Weights of a small GPT-style language model, trained from scratch on English Wikipedia.
Architecture: RMSNorm before each block, rotary positions, biases on query, key and value, tied embeddings.
Each number is 128 + 32 x the weight over its row's rms, rounded and kept within 0 to 255. Layers, rows and columns count from 0. The size above them is the row's rms in percent of the matrix's.

# layer 10 MLP up, 512x192, rms 0.164, rows 289-355, columns 96-127
size [108 101  99  99  99  96  97 105  92  92 100 101 101 102  98 101 102 105  97 106 101 100  94  99  98 102  96 107 102 101 100 109  92 102  97  99 125  89  99  97 100 106 100  89 105 107  95 100  97 104 107  92  94 109  95  98  97 106  97  98 105 100 110  99 104 105 104]
[[ 84  75 163 165 137  49  84 128  92 173 125 195 130  99 136  76 105 143 112 148 136 107 101 187 139 163 113 141 159 103 127 149]
 [145 107 109 126 170 107 106 118 144 135 151 144 115  95 128 110 107 139 127 147 181 125 134 107 102 151 132 168 139 149 142 136]
 [196 151  95 129 120  98 192 148 195 141 188 129 142 133 141  93  89 118  54 163 118 145  86 123  64 111 125 126 113 137 143 160]
 [ 86  77 147 142 134 112 190 185 178 156 107 118 124 153  97  92  91 150 116 150 149 149 143 177 127 119 116 124 136 148 122 183]
 [ 75 118 134 186 121 142 134 162 123 139 157 122 150 170 154 111  66  80 122 125  54  84 139  98  98  93 116 181 157  97 157 159]
 [166 156 149 101  87 134 161 180 140 135 120 109 118 105 101 149 134 119 130 119 140  79 192 186 108 122 116  82  67  90 137  82]
 [ 82 108 107 102 103 107 121 132 127 116 167 129 140 141 125 116 179 129 135  49 155 144 127 176  99 119 118  97 148  77 191 147]
 [143 131  86  85 113 127 140 118 153 102 154 140  94 135 124  90  99  67 149  58 156 122  99  77 141 104  46 127 156 122 122 128]
 [165 139  83 137  99 150 158 155 147 136 100 110 149  96 133 112 164 134 124 155 132  74 113 129 122  85 116  93 123 134 119 147]
 [131 125  91 166  80  57 134 143 111 122 119 149 102  87 135 129  91 149 149 116  67 107  42 152 134  91  83 112 127  63 173 116]
 [197 139 146  71 116  86 116 162 131  96 169 130 116  65 139  82 114 179 133 119 146  65 135  86 130 112 140 147 124 108  93  90]
 [ 98 116 140  85 137 183 133 147  92 101 109  91 139  48 175 135 111 115 146 139 137 109  87 120 170  82 133 107 141 106 161 131]
 [117 128 113 103 155  85 156 147 114 125 166 125 114 114  97  48 110 134 125 133  94 170 119 168 189 179 120 129  62 189 129 162]
 [117 142 136 120 138 158  92 124  96  87 172 123 122 129 126 127 188  92 156  95 113 185 135  63 132 136  72  87 144 223 125 136]
 [139 141 179 143 114  48  80  88 139 159 105 143 108  75 153 108 102 144 131 147 162 148 159  63 109  98  96 167 149  93 157 104]
 [138 128 155  49 103  46 135 143 147 175 111 136 119 123 207 117  80  98  99 122 148 116 157 112 111  98 155  89 166  93 175 107]
 [129 156 183 150  96 146 142  99 181 144 121 104  89 109  98 109 120 110 205  99 178 105 129  78 138 155  87 110 167 123 164  91]
 [170 162  99 151 148  81 172  88 109 132 106 219 151 161 120 114 113 135 122 124 104  96 169 134 169  89  86  89  78 165 113 104]
 [116 109  60 174 137 159 203 124  99 140  61 152 109 126 189 170 113 155 149 163 133 125 147 186 191 137 123 170  89  95 110 124]
 [171 138 123 165 125 117 122 118 131 149  70 146 219 107 141 168 139 142 157 141 125 140 104 118  78 138 166 142 180  93 138 106]
 [166 115 130 142 113 107 117  97 128  87 108  90 118  97 114  58 139 133 110 102 112 147 148  73 148 144 123  83 109 134 137 128]
 [123 132 135  70 156 108 153 167  96 180 151  63 166 128 158 107 123 106 136 162 116 164 100  93 157 149  80 126 105  99 112  74]
 [129 130 117 114 135  75  90 129 111 138 154  91 126  89 102 132 113 105 136  46  98 124 116 124 121 145 166 172 109  57  73 103]
 [164  85 128 148 119 185 112  74 114 172 128 124 130 144 168 115 154 110 198 154 151 176 123 121 196 112 121 143 127 120  83 159]
 [101 113 105 163 113 133  96 141 138  95 106 112 158 114 123 142  41 101 131 157 146  89 115 141 151 146 131 128 184 129 137 182]
 [ 89  91  79 109 141 149 130  87  74 130 183 105 135 149  81 189 123 133 129 160 119 138 114 115 150 140 132 128 112 112 168 139]
 [135 172  88 166 124 122  71 132 146  73 104  87 118 150  87 145 121 121 114 132 120 111 128 154 150 146  99  68 108  99  96 121]
 [117 129 103  69 169 139 132 111  93 173 114  92 145 154 161 129 135 129 175 149 111 131 138 178  53 103 163 101 107 135 114  86]
 [111 114 172 108 161 115 111  47 100 106 138 155 122 200 170 114  83 114  45 150 132 177 105 155 104 147 148  99  73 164  99  98]
 [ 79 135 163 112 142  65 158 130 180 141 124 123 143 141 120  53 206  72  69 115 140  92 120 142 141  89 123 103 123 143 168 110]
 [148 106 101 113 135 100  98 145 148 126 131  59 140 163 177 153 140 142 128 140 153  74 118 107 143  89 121 183 148 157 164 165]
 [127 114  88  92 158 149 144  93 108 116 133  73 152 185 142 118 145 169 107 116 162 109  90 104 141 143 163 117 162 148 147 121]
 [133  82 146 184 133 150 120  90  93 138 149 145 176 138 176 161 185 119  95 111 114 102 155 133 113 132 106 121  91 206 134 132]
 [130 171 153  56 134 117 131 128 107 125 156 112 108 200 160 168 126  87 149 112 105  96  88 107 132 138 127  70 137 146 141 126]
 [ 80 110 136 133 162 177 114 159 105  72 128  37 121 158 132 109  59 154 189 158 139 146 162 129 169 153 171  57 112 136  83 141]
 [ 94 126  73  95 185 135 138 152 133 148  40 190 131 178 166 199 134 140 144  89  86 118 124 137 137  92 165 149 173 130 131 183]
 [191  73 139 141 172 182 133 130 140 145 127 123 172 129 127 104 198  81 111 152  91 110  81 140  58 145 167 157 152 153  98 146]
 [111 125 145 160 172 170 141 113 118  80  60 130 102 163 191 141 139 180  99 148 136 181  93  71 121 120 133 134 126  45 128 152]
 [127 124 159  94 199 132  97 195 148 165 171 155  77 148 124 101  93 169  79 103 101 157  95 127 167 159 125 190 117 101 125 145]
 [139 186  76 147 140 140 101 107 112 102 116 122 153 147 182 168 141 135  99 169 125 139  88 132  80 152 154 183 163 114 114 116]
 [118 116 147 161  55  86 134 138 159 133 131 103 140 102 126 179 140 152 151 124 135 187 100 119 101 123 173 116  89 177 140 105]
 [122  89 138 150 118 101 137  92 111 108  97 144 155 177 171 173 113  64 172 150 151 114 159 162 101 133  93 155 107  88 158 158]
 [105 179 102 102 108 150 132 161 177  50  53 122 170 156 141 147 131 173 122 107 152 161  66 124 167  57  88 155 117  87 143 127]
 [160 110 169 158 160 191 153  79 125 148 122 189 187 175 151 115  73 173 131 129 124 105 121 135 143 144 125 104 126 102 104 170]
 [100  81  81  78 108 115 163 107 115 151 116  60 126  69 132 184 109 174 164 101 144 116 138 115 184 170 115 157 149 114 138 132]
 [ 33 107 128 109  80 142 140 163 120  68  66 124 115  96 110  95 161 120 143 110 161 157 151 114  65 180 149 135 111 146 159  92]
 [121 114 156  95 109 149 133 133  96 149 150 176 152 139 148 156  78 141 108 108 110 109 139 171 105 132 121 106 108 111  70 102]
 [ 94 132 158 103  65  66 182  75  38 135 155  93 105 163 150 129 110  50 160 175  77  93 101 172 120 116 120 170 139 115 124 168]
 [197 152 198  83  87 134 124 127 134 126 105 224  99 120 132 100 127 175 132 186  96 127  98 120 149 142 141 111 101 176 123 153]
 [161 149 163 129  71 144 120  97  80 111 157 136 124 116  96 118 154 146 123  71  80 161 122 105 165 139  88 123 113 141 136  69]
 [154  87 168 186  89 141 125 111 116  72 177  92 115 124  81 136 143  96 104  94 173 101 142 127 133  90  89  60 169  88 121 159]
 [134 118 104 138  78 145 163 150  55  86 150  79 140 132 132 175  89 179  97 110 164 110 101 159 125 144 119 176 110 133 121 113]
 [142 118  50 171 176 146  72 145 163 118 215 191 136 106  77 101 146 180 168 127  74 144 135  97 118 125 161 127 137 129 149 112]
 [173 108  86 106 160 148 183 154 108 125 129 142 128 110 111 128  97 140  99 125 159 125 213 132 132 123  96 115 158 101 140 127]
 [ 80 151  93  73 161 181 160 135 120  81 124 131 124 116 191 181 131 112 110 143 120 134 123  93 132 151 113 107  93 104 124 121]
 [131 146 128 136  82 125 119  94 120 147  84  67 120 114 123 154 121 137 101 174  99 135 145 187 172 101 153 137  86 136 119 151]
 [132 141 114 123  90 121 130 110 126 109 133 120 141  92 159 191 137  82 188 168 166 131  97 157 151  67 161 167 132 134 162 121]
 [146  74  87 209 175 167 143  57 140 121 142 192 157 117  97 143 130 152 163  95 182 168 143 123 163 141 180 114 118 183 114 132]
 [152 136 124  81 117 173 119 189  88 120 159 150 131  66 125 185 164 133 155  84 184 114 104 115 115 146 132 161  88 171  97 109]
 [114 147 148 159 164 189 102 118 121 105 116  92 112  83  78 124 138 136 140 168 139 111 113 103 147 195 100 162 163  68 107 115]
 [137 111 146 119 132 190  82 175 135 205  99 115  78  81 132 152 135 112 124 128  86 133 149 163  97 152  77  78 100 148 144 116]
 [125 129 130 174 121 161  83  95 158 118 120 127  78 111 151 162  58 142 142 233 196 126 139 150 124 115 135 157 145 121 152  88]
 [130 114 138 128 139 121 137  74 131 134 111  81 146 133  84 159 145 104  93 129  78 105 129 176 113 144 186 155  86 158 145 149]
 [134  78  74 126 104  91 158 126 196 203  98 129 141  80 142 108 118 178 116 109 165 179  95 124 112 113 182  59 165 127 150 167]
 [148 158  90 117 115 103  79 138 101  49 108 207 146 177  46 142 169 136 128 146 157 180 112 121  67 117  87 157 119  74 105 140]
 [ 46 103 119 139 119 120 110 178 132 119 141 167 137 168 199 121 100 125 108  59 125 172  97  82 105 169 160 125 105 110  96  44]
 [138  89 164 173  75  85 127 154 161  69 130 122 125 145  33 143 229 132 172 153 110  50 128 115 145 118 193  92 127 149 135 149]]
# layer 10 MLP down (transposed), 512x192, rms 0.161, rows 289-355, columns 96-127
size [111 102 102 102 102  99  94 107  88  95 103 105 101 102  99  97 103 107 101 104 101 103  96 100  99 104  89 105 104 106 103 107 101 100 103  98  87  93 101 105  97 102 102  80 103 105 102 102 109 105 103 103 100 110 102 100 102 107 101  94 105 104 106 105 104 107 103]
[[104  86  95 150 137 142 130  96 113 114 102 136 124 117 137 135 167 141 109 133 148  77 102  83 156 130 153 123  78  93 108  73]
 [110 191 145 105 185 110 150 162 126  89 122 105 121 174 165 182 129 130 105 127  76 152 126 119 103 184 108 128 110 131 146 103]
 [174 139 105 113 176 144 158 180 159  90 103  81 146 150 117 168 175 138 153 153 124 115 119 143 129 136 100  97 133 170 113  72]
 [ 83 108 112 111 160  76  67 110 135 164 112 102 116  89 185 117 133 168 137 146 163  80 115 100 183 117 136 143 147  66 109 108]
 [126  30  97 118 162 135 149 173 149 130 156 123 182  88 115  99  62 164 154 159 113 168  96 196  78 136 140 102 161 179 110 126]
 [136  86 172  88 120 105 144 123 112 106  75  65  49  99 170 101 116 151 132  96 122 111  62 111  96 145  93 125  74 123 167  95]
 [162  94 110  98 129 149 133 168 102 133 197 112 124 110  26 167 103 141  86 205 112 134 150  98 104 108 160 190 115 119  84  78]
 [ 99 121 141 194 125 134 173 118 154  97  88 137 151  75  91  83 155 115  80 144 128 145 131  88 134 182 151 162 148 130 154 161]
 [178 150 160 111 133 137 113 107 145 107 110 128 107  76 111 150 132 128 180 138 176 111  96 140 125 133 122 125 129  68  89 120]
 [181  94 172 132 145 151 127 152 185 121  79 181 114 150 146 141  90 123 170 176  86 111 128 135 114  84 147  63 103  78 100  87]
 [155  74 139 126 115  62 102 162  97 153 184 151 137 140 102 118 120 145 141 160 149  97 108 148 108 161 125 154 140 129 129 103]
 [120 159  77 103  81  87 114 159 166 133 159  92 134  56  75 157 107 122 136 136 147 111 116 140 198 124 152 136 116 111 123 126]
 [119 120 144 118 169 121 109 105 190 114  82 110 121 146 112 121  80 104 157 125 131 141  94 130 127 135 144 190 147 147 163 119]
 [134 124 131  64 170 129 138 151 142 110 147 149  92 163 113 124 109  99 132 152 125 192  63 107 132 147  90  98 177 175 115 158]
 [ 93 152 123  87 167 127 136 112 136 133 119 120 106 166 132 120 133 125  98 168 108 195 105 128 142 170 126 146  96 122 114  59]
 [137  94 148  84 105 126 182 139  76 131 112 123  25 129 174 101 116 119  67 106  98 169 131 137 155 162 118 112 161  95 171  90]
 [158 148 136 171  94 184  87 166 129 131 131 130 117 154 139  94 121 169 178 176 164 161 116 126 112 128 124  53  91  65 111 121]
 [150 146  83 132 117 172 132 100  94 150 136  99 142 163 166 119 138 114 168 111 152  85  72 132  95 119 106 150 151 142  93 117]
 [119 175 121 165 147 123 117 127 106 114 161 137 165 201 140  55 183 108 123 164  99 164 115 104 137 164 144 130 117 125 188 213]
 [158 159  99 169 124 176 134 146 156 125 110 105 170  50 178 139 196 129  83 125 124 108 131 129 145 114 162 103  74 113  62 130]
 [145 141 131 156  96 164  88  70 135  99 120 101 126 148  55 112 158  42 158 136  81 126 133 135 154 165 166 128 146  71 205  94]
 [101 133 132 171  71 118 151 166 114 135 148 136 126 138 141  96  99 103 167 136 159  96 138 105 189 165 155 109 139 118 138 125]
 [100  56 123  89 113 110 123 146 127  93  70 164 133 165  68 116 107 169 142 137 122 123 123  99 139 110 121 119 142 110 152 127]
 [130 126 149 130 161  97 145 124  85 161 102 194  78 120 166 151 133  78 126 120 160 172 116 185 148 136 148  93 113 154 100  93]
 [120  66 107 112 135 120 105 133 133 107 127 158 130 162  70  86 187 126 120 103 150 119 151 139 117  86 194 155 158 119  87 118]
 [150 130 145 164  48 130 158  93 114 149 157  88 126 142 121  88  98 120 129 120 136 107  97  94 168 161  92  89 141 105 126 143]
 [105 144 145  83 133 129 145 153 165 163 108 105 164 136 111 181 132 122  97  97  89 153 104 118 161 151 198 118  43 139 199 118]
 [113 141 116 113 156 152 122 195 136 124 173  91  62 144 140 138 141 155 152 199 154 212 124 144  70 128 126 104  81  58 166 121]
 [102 132 164 105 166 177 146 159 118 116 140 130 105 152 115 173 108  94 154 131 130 224  99 150 121 126 161 140  79 132 126 132]
 [116  92 164 102 131 136 118 138 154 141  62 155 135  95  69 154 105 119 115 118 167  97 136 154 196 163 126 135  90 137 132 154]
 [133 121  85 105 128 129 103 184 156 132  86  74  85 114 188 138 128  71  78 102 135 131 128 114 100 151 129  70 185 125  77 200]
 [130 153 129  74 134 168 145 101 113 128 105 126 184 142 149 119 116 101 113 137 115 135 124 135 146 133 199 156 131  97 154 117]
 [102 128 102 119 122 108  98 111 147  95  48 100 109  90 129 103  83  85 112 101  96 103 129 146 107  96 178 164  93 168 142 171]
 [154 138 160 116 118 145 118  98  90  68 121  96 113 115 125 165 112  99  84 137 131  99 160  98 118 104 187  83 142 109 139 145]
 [132 137 156 133 108 196 155 120 135 116  97  93 138 123 169 134 100 157 129 144 144 152  97 109 138  81  94 118 160 110 153 211]
 [ 99 127  80 142  49 104 156  82 123 106 140  94 164  64 101 138  40 118 180  78 160  92 168 187 101  92  99 124 173 131 139 106]
 [161 106  71 142 119 146  93 148 129 158  94 101 179 123 108 174 120 125 119 177  92 102 166 142  89  52 109 134 145 131 129 146]
 [130 116 148 119 115 120 140 121 134 160 132 140 105 137 173 187 108 105 137 179  95 117 129 119 151 104 163 131 206  85 108  49]
 [133 158 122 174 111 101 163  64 134 100  45 115 121 141 158 127 176  71  94  99  78 134  59  97 181 149 111 151  82 155 118 100]
 [162 142 131 136 171 162 117 102 152 149 150  91 152 125 169 161 172 138  46 172 132 183 104 158  97 114 106 101 145 135  97 143]
 [104  97 109 129 196 205 163 144 178  96 119 111 162 112 103  91 173 133 129  99 102  87 126 150  94 122 123  78  96 148  91 114]
 [189 112 140 122  89 113  88  91 152  75 131 127 162 129 124 159  76 138 207 144 170 148  85 121 133 114  93 163 134  57 162 123]
 [109 127 113 136 146 173  63 124 114 143 144 100 110 115 138 156 134 190 176 164 138 126 179 107 115 117 109  96 140 161 216 153]
 [110 145 132 146 134 140 123  69 111 100 184 160  60 128 186 133  84  95  96 112 144 175 131 120 102 128 121 120 196 142 178 119]
 [131 136 102 139 160 160  92 127 133 109 161 102 141 130 142 108 171 100 119 147 164 198 160  65 155  84 143 105 165 143 132 127]
 [186  96 150 137 148  89 181 150  63 166 184 126  90 119 126 148 146 135 201  90 131 130  58 154 115 144 123 112  98 159  93  78]
 [177 107 124 109 120 117 219 165 113  99 160  85 133  90 157 114 204 164 115 128 111 108 167 101 177 133 116 172 125 145 126 102]
 [ 88 132 102  97 181  65 133 136 161 166 107 149 111 100 128 166  93  61  88 166 127 102 127 176 144 102 161 142 111 150 172 124]
 [126  92 141 171  93 117 171 145 211 116 132 137 132 140 151  99 186 161  66 137 162 115 127  69  98  37  80 157 120 122 232 115]
 [170 102 172 107 235 118 131 145 104 110 124 142 119 166 134 178 117 117 169 121 167 130 192 115 156 227 103 156  92 110 105 102]
 [137 149 136 135 149 158 120 118 176  70 153 156 105 168  58 102 155 117 202 141 143 108 164  95 149 120 164  61 102 117 171 183]
 [117 144 114 130  85 156 166 171 140 160 128 151 128 149 104 185 104 111 138  64 190 122 104 136 100 147 108 166 142 133 125 161]
 [171 108  90 189 159 147 133 126 138 178 176 141 136 158 112  85  92  94 148 138 114 138 169 137 116 140 133 138 134  90 104 156]
 [160 142 182 147 147 151  75 128 108 106 119 113  88  86 171 112 118 153 115 158 119 193 131 113  99  60 132 142 154 123 116 133]
 [124 113 144 141  45 135 135 134 177  87 134 119 144 115  73 128 101  98  95 184 106 145 132 125 145 129 138  78 199 182 150 120]
 [103 164 148 140  84 170  58 128 139 185 118 113 148  89 100 143 147 165 121 129 148 182 138 106 100 141 172 179  52  51  56 137]
 [161 104 135 156 151 132 159  71 148 106 140 157 156 129  86 169 168  74 117 176 156 152 112 120 142 137 132  80 151 164 154 132]
 [119 137 148 147 113 127 131  95 109 152 112 128 115 123 160 190 109  92 162 145 152  55 109 112 122 164  65 122 191 162 115 105]
 [110 124 131 145 123 196 159 144 157 165 153 121 155 149 135  81 150 132 182 108  52 130 159 157 127 155  85  69  20 132 131 157]
 [ 97 122 100 125 118 100 132 132 155 109 136 168 141 100  83 110 150  77 119 135 103 120  98 139 124 116 108 163 141 120 130 120]
 [147 111 150  81 124 139  96 141 118 176 127 173 153 170 137 206 125 149 117 141 159 136 105 164 162 165 125 118 142  96 147 131]
 [104 111 127 120 108 144 128 154  94 132 101 119  80 183 220 105  81 158  91 117 137 111 153 164  94 159 120 174 147 126 156  76]
 [182  64  78 176 146 151 133 145 113 152  87 155 171 175 111 186 153 156 135 129 127  73 117 138 133 124 170 119 149 132 178  93]
 [154  78 155  79 140  96 121 129 116 127 150 155 127  44 104  96 215 108 206 100 122  90 121 115 103 158 116 131 143 124 158 143]
 [186  31  85 167 171 118 103 179 185 106 110 161 127 154 121 172 139 122 166 129  96 119  96 167  71 112  76 138  94 107 111  84]
 [148 128 134  94  91 114 149 157 183 196 166 176  71 127 144 136 101 122 159 102 180 125 157 129 152 115 110 114  82 158  95  98]
 [209 149  61 103 108 114 170 128 135  87 118 154 147 124 130 108 100  84 150 130 136 124 140 135 134 145 101 146 140 135 165 154]]
# layer 10 MLP gate, 512x192, rms 0.165, rows 290-355, columns 96-127
size [ 99  99 100  98  98  91 102  89 102  97 102 103  95  98 105  97 108  94 112 103 107  94  94  97 105  89 108  98 106  99 107  95 102 100 101 113  95  97 101 106  99  98  83 108  99  97  99 103 104 103 107  96 103 105 100  96 103  98  92 104 103 100 107 101 104 114]
[[118 114 207 156 134 137 166 139 108  88 142 147 147 131  86 133 112 151 176 104  92 156 113 124 117  97 101 186 115 122 151 152]
 [ 64  99  78 128 160 167 141 133  94 117  87 104 177 157 140 156 120 146  68 108 128 143 136 108 106 104 106  87 121 105 162 119]
 [110 131  66 101 134 153 121 123 121 114  97  85 122 101 105 147 175 149 133 125 120 120 132 131 134 143  96 171 106 144  89 130]
 [ 56 133 136 105 132 156 151 108 108 120 119 112 174 162  85 143 178 166 206 137 109 159 116 127 125 118  83  86 159 113 145 163]
 [144  98 107 140 162 121 116  96 162  80 154 103  83 123  95 163 123 151 130 159  88  86 163 116 104 137 121 136 107 142 139 117]
 [127 176 119 143 164 147  91 105  95 148 118 111 122 171 153 146  69  66 160 108 130 133 121 131 184 156 150 147 132 101 135  93]
 [124 171 114 118 160 155 104 108 157 186 102 129  90 148 146 112 120  52 167 102  94 128  93 132 146 128 138 127 105  90  76 144]
 [140 139 107 114 115 199 140 135 116 143 152 166 150 165  82  80 100 106  95 159 142  86 182 100 210 149 118 111 152 177 162 106]
 [ 51 131 100 111 172 143 165 131 120  42 119 118 120 113  96 127 160 184  76  96 131 166 179 151 147 147 146 172 116 163 122 197]
 [104 124 181  93 198 108 119  93 118 105 185 121 156 145  97 126  90 141 112 169 147 137 118 137 157 140 128 163 150 146 171  74]
 [118 137 140 147  93 128 166 102  55 115 145 204 108 139 154  67 157 127 113 150 127  81 137 137 133 167 142 202 122 123 117 132]
 [130  90 153  81 139  72 143 175 144 145 137 103 130 127 112 127 113 103 157 168 112 146 146 147 147 180  89 118 166 159 135 156]
 [ 59  30 114 125 167 183  97 138 120 121  71 135  94  88  82 174 151 162 112  95 111 131 125  56 141 130 136  98 135 130 130 132]
 [176 123 110 162 142  67 140  79 135 128 123 102 140 118 107 114 106 151  97 111 130  78  96  91 134 157  93 101 101 127 107 129]
 [119  82 132 138 144 134  96 141 122 130 181 190  87 103  83 156 119 157  93 131  67 148  97  96 174 155  96 181 140  80  98 130]
 [127  24  66 123 106 107 161  75 144 141 137  81 159  97 104 161  87 146 150  87 128 180 134 200 167 105 149 121  81 193 137 139]
 [145 160 166 118 143 159 150 144 142 134  74 136 102 158 231  86 103 160  67 129  99 175 140 121 135 130  60 142 131  89 147 111]
 [132 146  76 170 184 119 128 156 115 116 172  84 188 161 135 137 164 147 177 115 193 147 152  92 153 132 154 125  48 118 150 136]
 [130 136 142 134 115  57 116 104 140 147 130 155 129 111 145 169 164 154  99 175 124 121 167 140 106 141 139 146 162  88 133 144]
 [ 95 131 116 137 146 151  83 119 149 152 142 119 141 181  87 103 177 117  90 139 105 107 122 125 171 187 157 134 102 147 137 173]
 [103 117 121 181 135  92  97  74 104 202 114  94 113 121 155 153 152 145 125 123 185 158  65 100  91 142 106 161 146 168 160 125]
 [144 150 152 102 209 160  91 129 139 162 163 139 104 149  63 142 119 161 141 107 125 128 132 101 130  96 176 132 172 151 181  97]
 [125 132 190 120  71 105  87 157  91 146 198 125 117 177 154 156 185 177 124 151 145 127 138 128 155 108 148 124 118 114 188 151]
 [132  91 159  85 164 130 176 127  68 121 118 124 125 102 118 114 155 113 108  88 105 102 117 129  76 128 128 182 140 194 121 105]
 [130  62  49 137 165 113 155 103 147 115 111  65 120  85  94 164 150 196 131 132 169 141  91 153 134 127  74  89 124 108 151 141]
 [142 113  60 118 134 107 148 128 106 150 150 177 132 127  80 116 142 148 111 189 105  91 162  36 139 110  76 114 142 158  90 121]
 [187 155 172  50 163 141  82 138  38 161 149 151 146 110  86 118 151 168 145 195  66 127 205 109  83 122 145 152 125  99 138 158]
 [122 123  94 170 165 144 104 110  95 178 134  79  95  71 120 136 107 132 110 128 105 134 101 124 130 184 164 108  94 189 198 107]
 [ 75 164 145  77 128 126 109 100  93 144 137 120  73 170  87 146  80 133  84 136  97 136 104  97 125 143 132 149 168  99 162  85]
 [107 174 144 138 112 128 103 193  65 114 193 115 107 151 148 161 102 129 114 108 147 134 112 126 140 101  77 138 143 142 150 163]
 [139 114 105  82 140 156  87 163 127 155 133 160 110 171 186 193 101 108 114 102 140 120 118  67 141 105 133 116  70 110 133 131]
 [ 81  77 138 128 139 123 192  85  79 112 148 138 111  65  91 143 129 126 127 138 143 128 165 100 168 116 159 145 118  96 145  97]
 [ 93 122 164 104 143 127 139  88  83 173 103 144 138 145 100  90 150 142 157 144 106  97  69 151 117 181 143  74 135 132 168 156]
 [137  75  96 129 145 106 120 151 174 121 176 149  66 152 116 165 151 198 133 120 152 175  91 111 137  91 106  45  91  86 107  92]
 [172 177 149 128 119 158 111 162 107 114 166 153  84 117 112 137 124 162  73  90 121 183 126  70 135 143 102 151  78 171 149 112]
 [ 95 185 136 106 118 127 122 121 126 126 140 172  74 102 125  97  92 130 161 110 151 132 102 115 136 168 106 129 112  95 173  87]
 [136  95 132 126  75 121  97  80 190 114  82 108  92 142 151 135 131 113 188 177  79 145  97 126  34  98 171 119 122  55 159 110]
 [118 149 100 112 138 106  94 130  95 173 141 150  85 118 110  84 157 123 152 155 182 174 117 100 123 165  91 173  60 135 159 129]
 [110 132 124  46 123  50  84 141 103 127 103 176 170 106 106 127 135 137  99 213 151 147  91 132 104 116 144 132  80 144 145 203]
 [114 121  82  88 117 150 162  86  91  99 157 137 109  93 157  93 140 208  97 135  89 144 132 116 112 138 174 107 156 148  96 133]
 [148 127 193 136 129 132 166 140 133 140 154 135 134 160 131 133 114 125 130 180 141  58 104 113 136 182 110 132 138 137 134 192]
 [ 84 136 165 165 168  98 155 142 123 112 137  53 205  92 142  48 202 104 132 126  94 142 127  69 120 136  68  96 191 151 122 100]
 [149 152 161 114 138 157 117 162 141 136 104 144 130 110 189 182 152 108 142 108 121 168 145 148 126 126 149 146 143 146 147 196]
 [200  94 141 122 151  60 158 113  96  93  94  71 141 215 108 141 122 139 151  75 167 109  89 107 159 165 107 124 137 149 102 188]
 [116  92  80 102 133 151 103  37 175 170 186  95 107 113 108 117 141 154 152 123 102 112 123  58 172 149 142  65 124  94 136 102]
 [ 92  88  94 160 144 119 162 106 105 139 116  80 153 127 106 159 158 134 110 135 150 180  83 112  76 147 163  93 114 133 152 148]
 [131 101  87  61 130  97 102 115 149 125 171 121 172  58  95 153  94  82  40 183 134 142  88 101 124 142 157  97 160 154 162  77]
 [113 190 194 138 133 127 122  56 151  79 128  83 125  98 108 159 157 137 108 171 127 128  80 144 149 128 130 129 118 114 102 146]
 [ 90 108 174 112 128  90 154 199 139 105 130 215 119 129 120 137 104 146 160  91 165 124 147 133 116 173 135 149  87 138 156 139]
 [178 145 159  88 132 154  98 146 150 142 122 160 106 183 126  76 195 129  84 101 119 153 171 160 137 123 118 109 134 143 126 136]
 [149 153 118 178 132  73 136 117 101  87  95 180 130 162 125 144 182 160 172  92 119  96  84 153 129 190  80 135 125 100 150 139]
 [131  96 149 104 177 135 145  64  78  72 153  97 113 136  92 153 183  98 150 169 152 195 113 190 100 121 198  87  93  68 171 181]
 [147 142 124  85  72  89 162  89 153 122 138  95  83  91  97 158 108 146 166 117 141  19  94  76 171 191 145 149  74 164 146 168]
 [164 122 160 133  44 114 119 203 170  80 127 107 184 113 159 180 155 111  92  82 116 113 151 120  76  98 131 130 138 143 113 110]
 [130 148  84 141 141 138 121 101 102 182 158 162 188 162 140 207 101 104 139  87 174  99 158 157  92 128 115 138  97 122  87 160]
 [118 119 135 175 182 108 131  98 121  75 160 143 139 148  87 130 160  77 147 104 115  73 199 150 191 142 128 119 104 135 172 111]
 [136 140 163 163  78 109 110  93 126 132 181  67 116 189 180  72  75 150 128 143 129 152 121 115 138 138 166  91  96  93 136 137]
 [114 222 114 108 149 115 140 182 156  83 100 114 169 103 144 113 138  77 157 196 152 200 153 135  95 162 136 113 142 111 116 144]
 [146 139  90 125 100 103 154 107  90 104  78 130 156  95 123 156 156 146  49  94  86  58 154 130 147 115 124 102 148 139 167 157]
 [ 84 132 152 145 113  93 108 142  81 133 165 124 134 101 166 118 145 167  71 119  62 132 133 149 142 120 102  55  88 151  60 119]
 [ 89 166 123 143 148 157 154 137  81 112 153 131 145 107 172 110 130 103 147  89  56  80 126 116  77 148 124 115  76 124  82 155]
 [143 145 112 134 213 155  55 124 105 139 149 158 100 116 110 125  54 138 145 117 107 168  56 152 173 136 156 110  83 118 120 137]
 [122 109 131 158 192 143 127  97 135 126 133 140 131 134 101 108  90  24 161  73 147 214 125  99 153 151 152 137 192 153 130 166]
 [ 90 117 153  88 107 147  82 161 165 147 109  90  94 100 128  86 178 146  78 129  94 151  92 115  81 139 170 111 154  45 100 106]
 [ 99 163 121 109 124  94 153 115 122 138 132  68  86 150 152 192 171 143 184 121 142 218 154 108 122 145 152 177  78 155 127 102]
 [106 162  70  94 141 117  79 101 126 144 159 108 167 126 195 105 121  46 119 161  97  77 141  35 177 126 143 133  81 117 122  98]]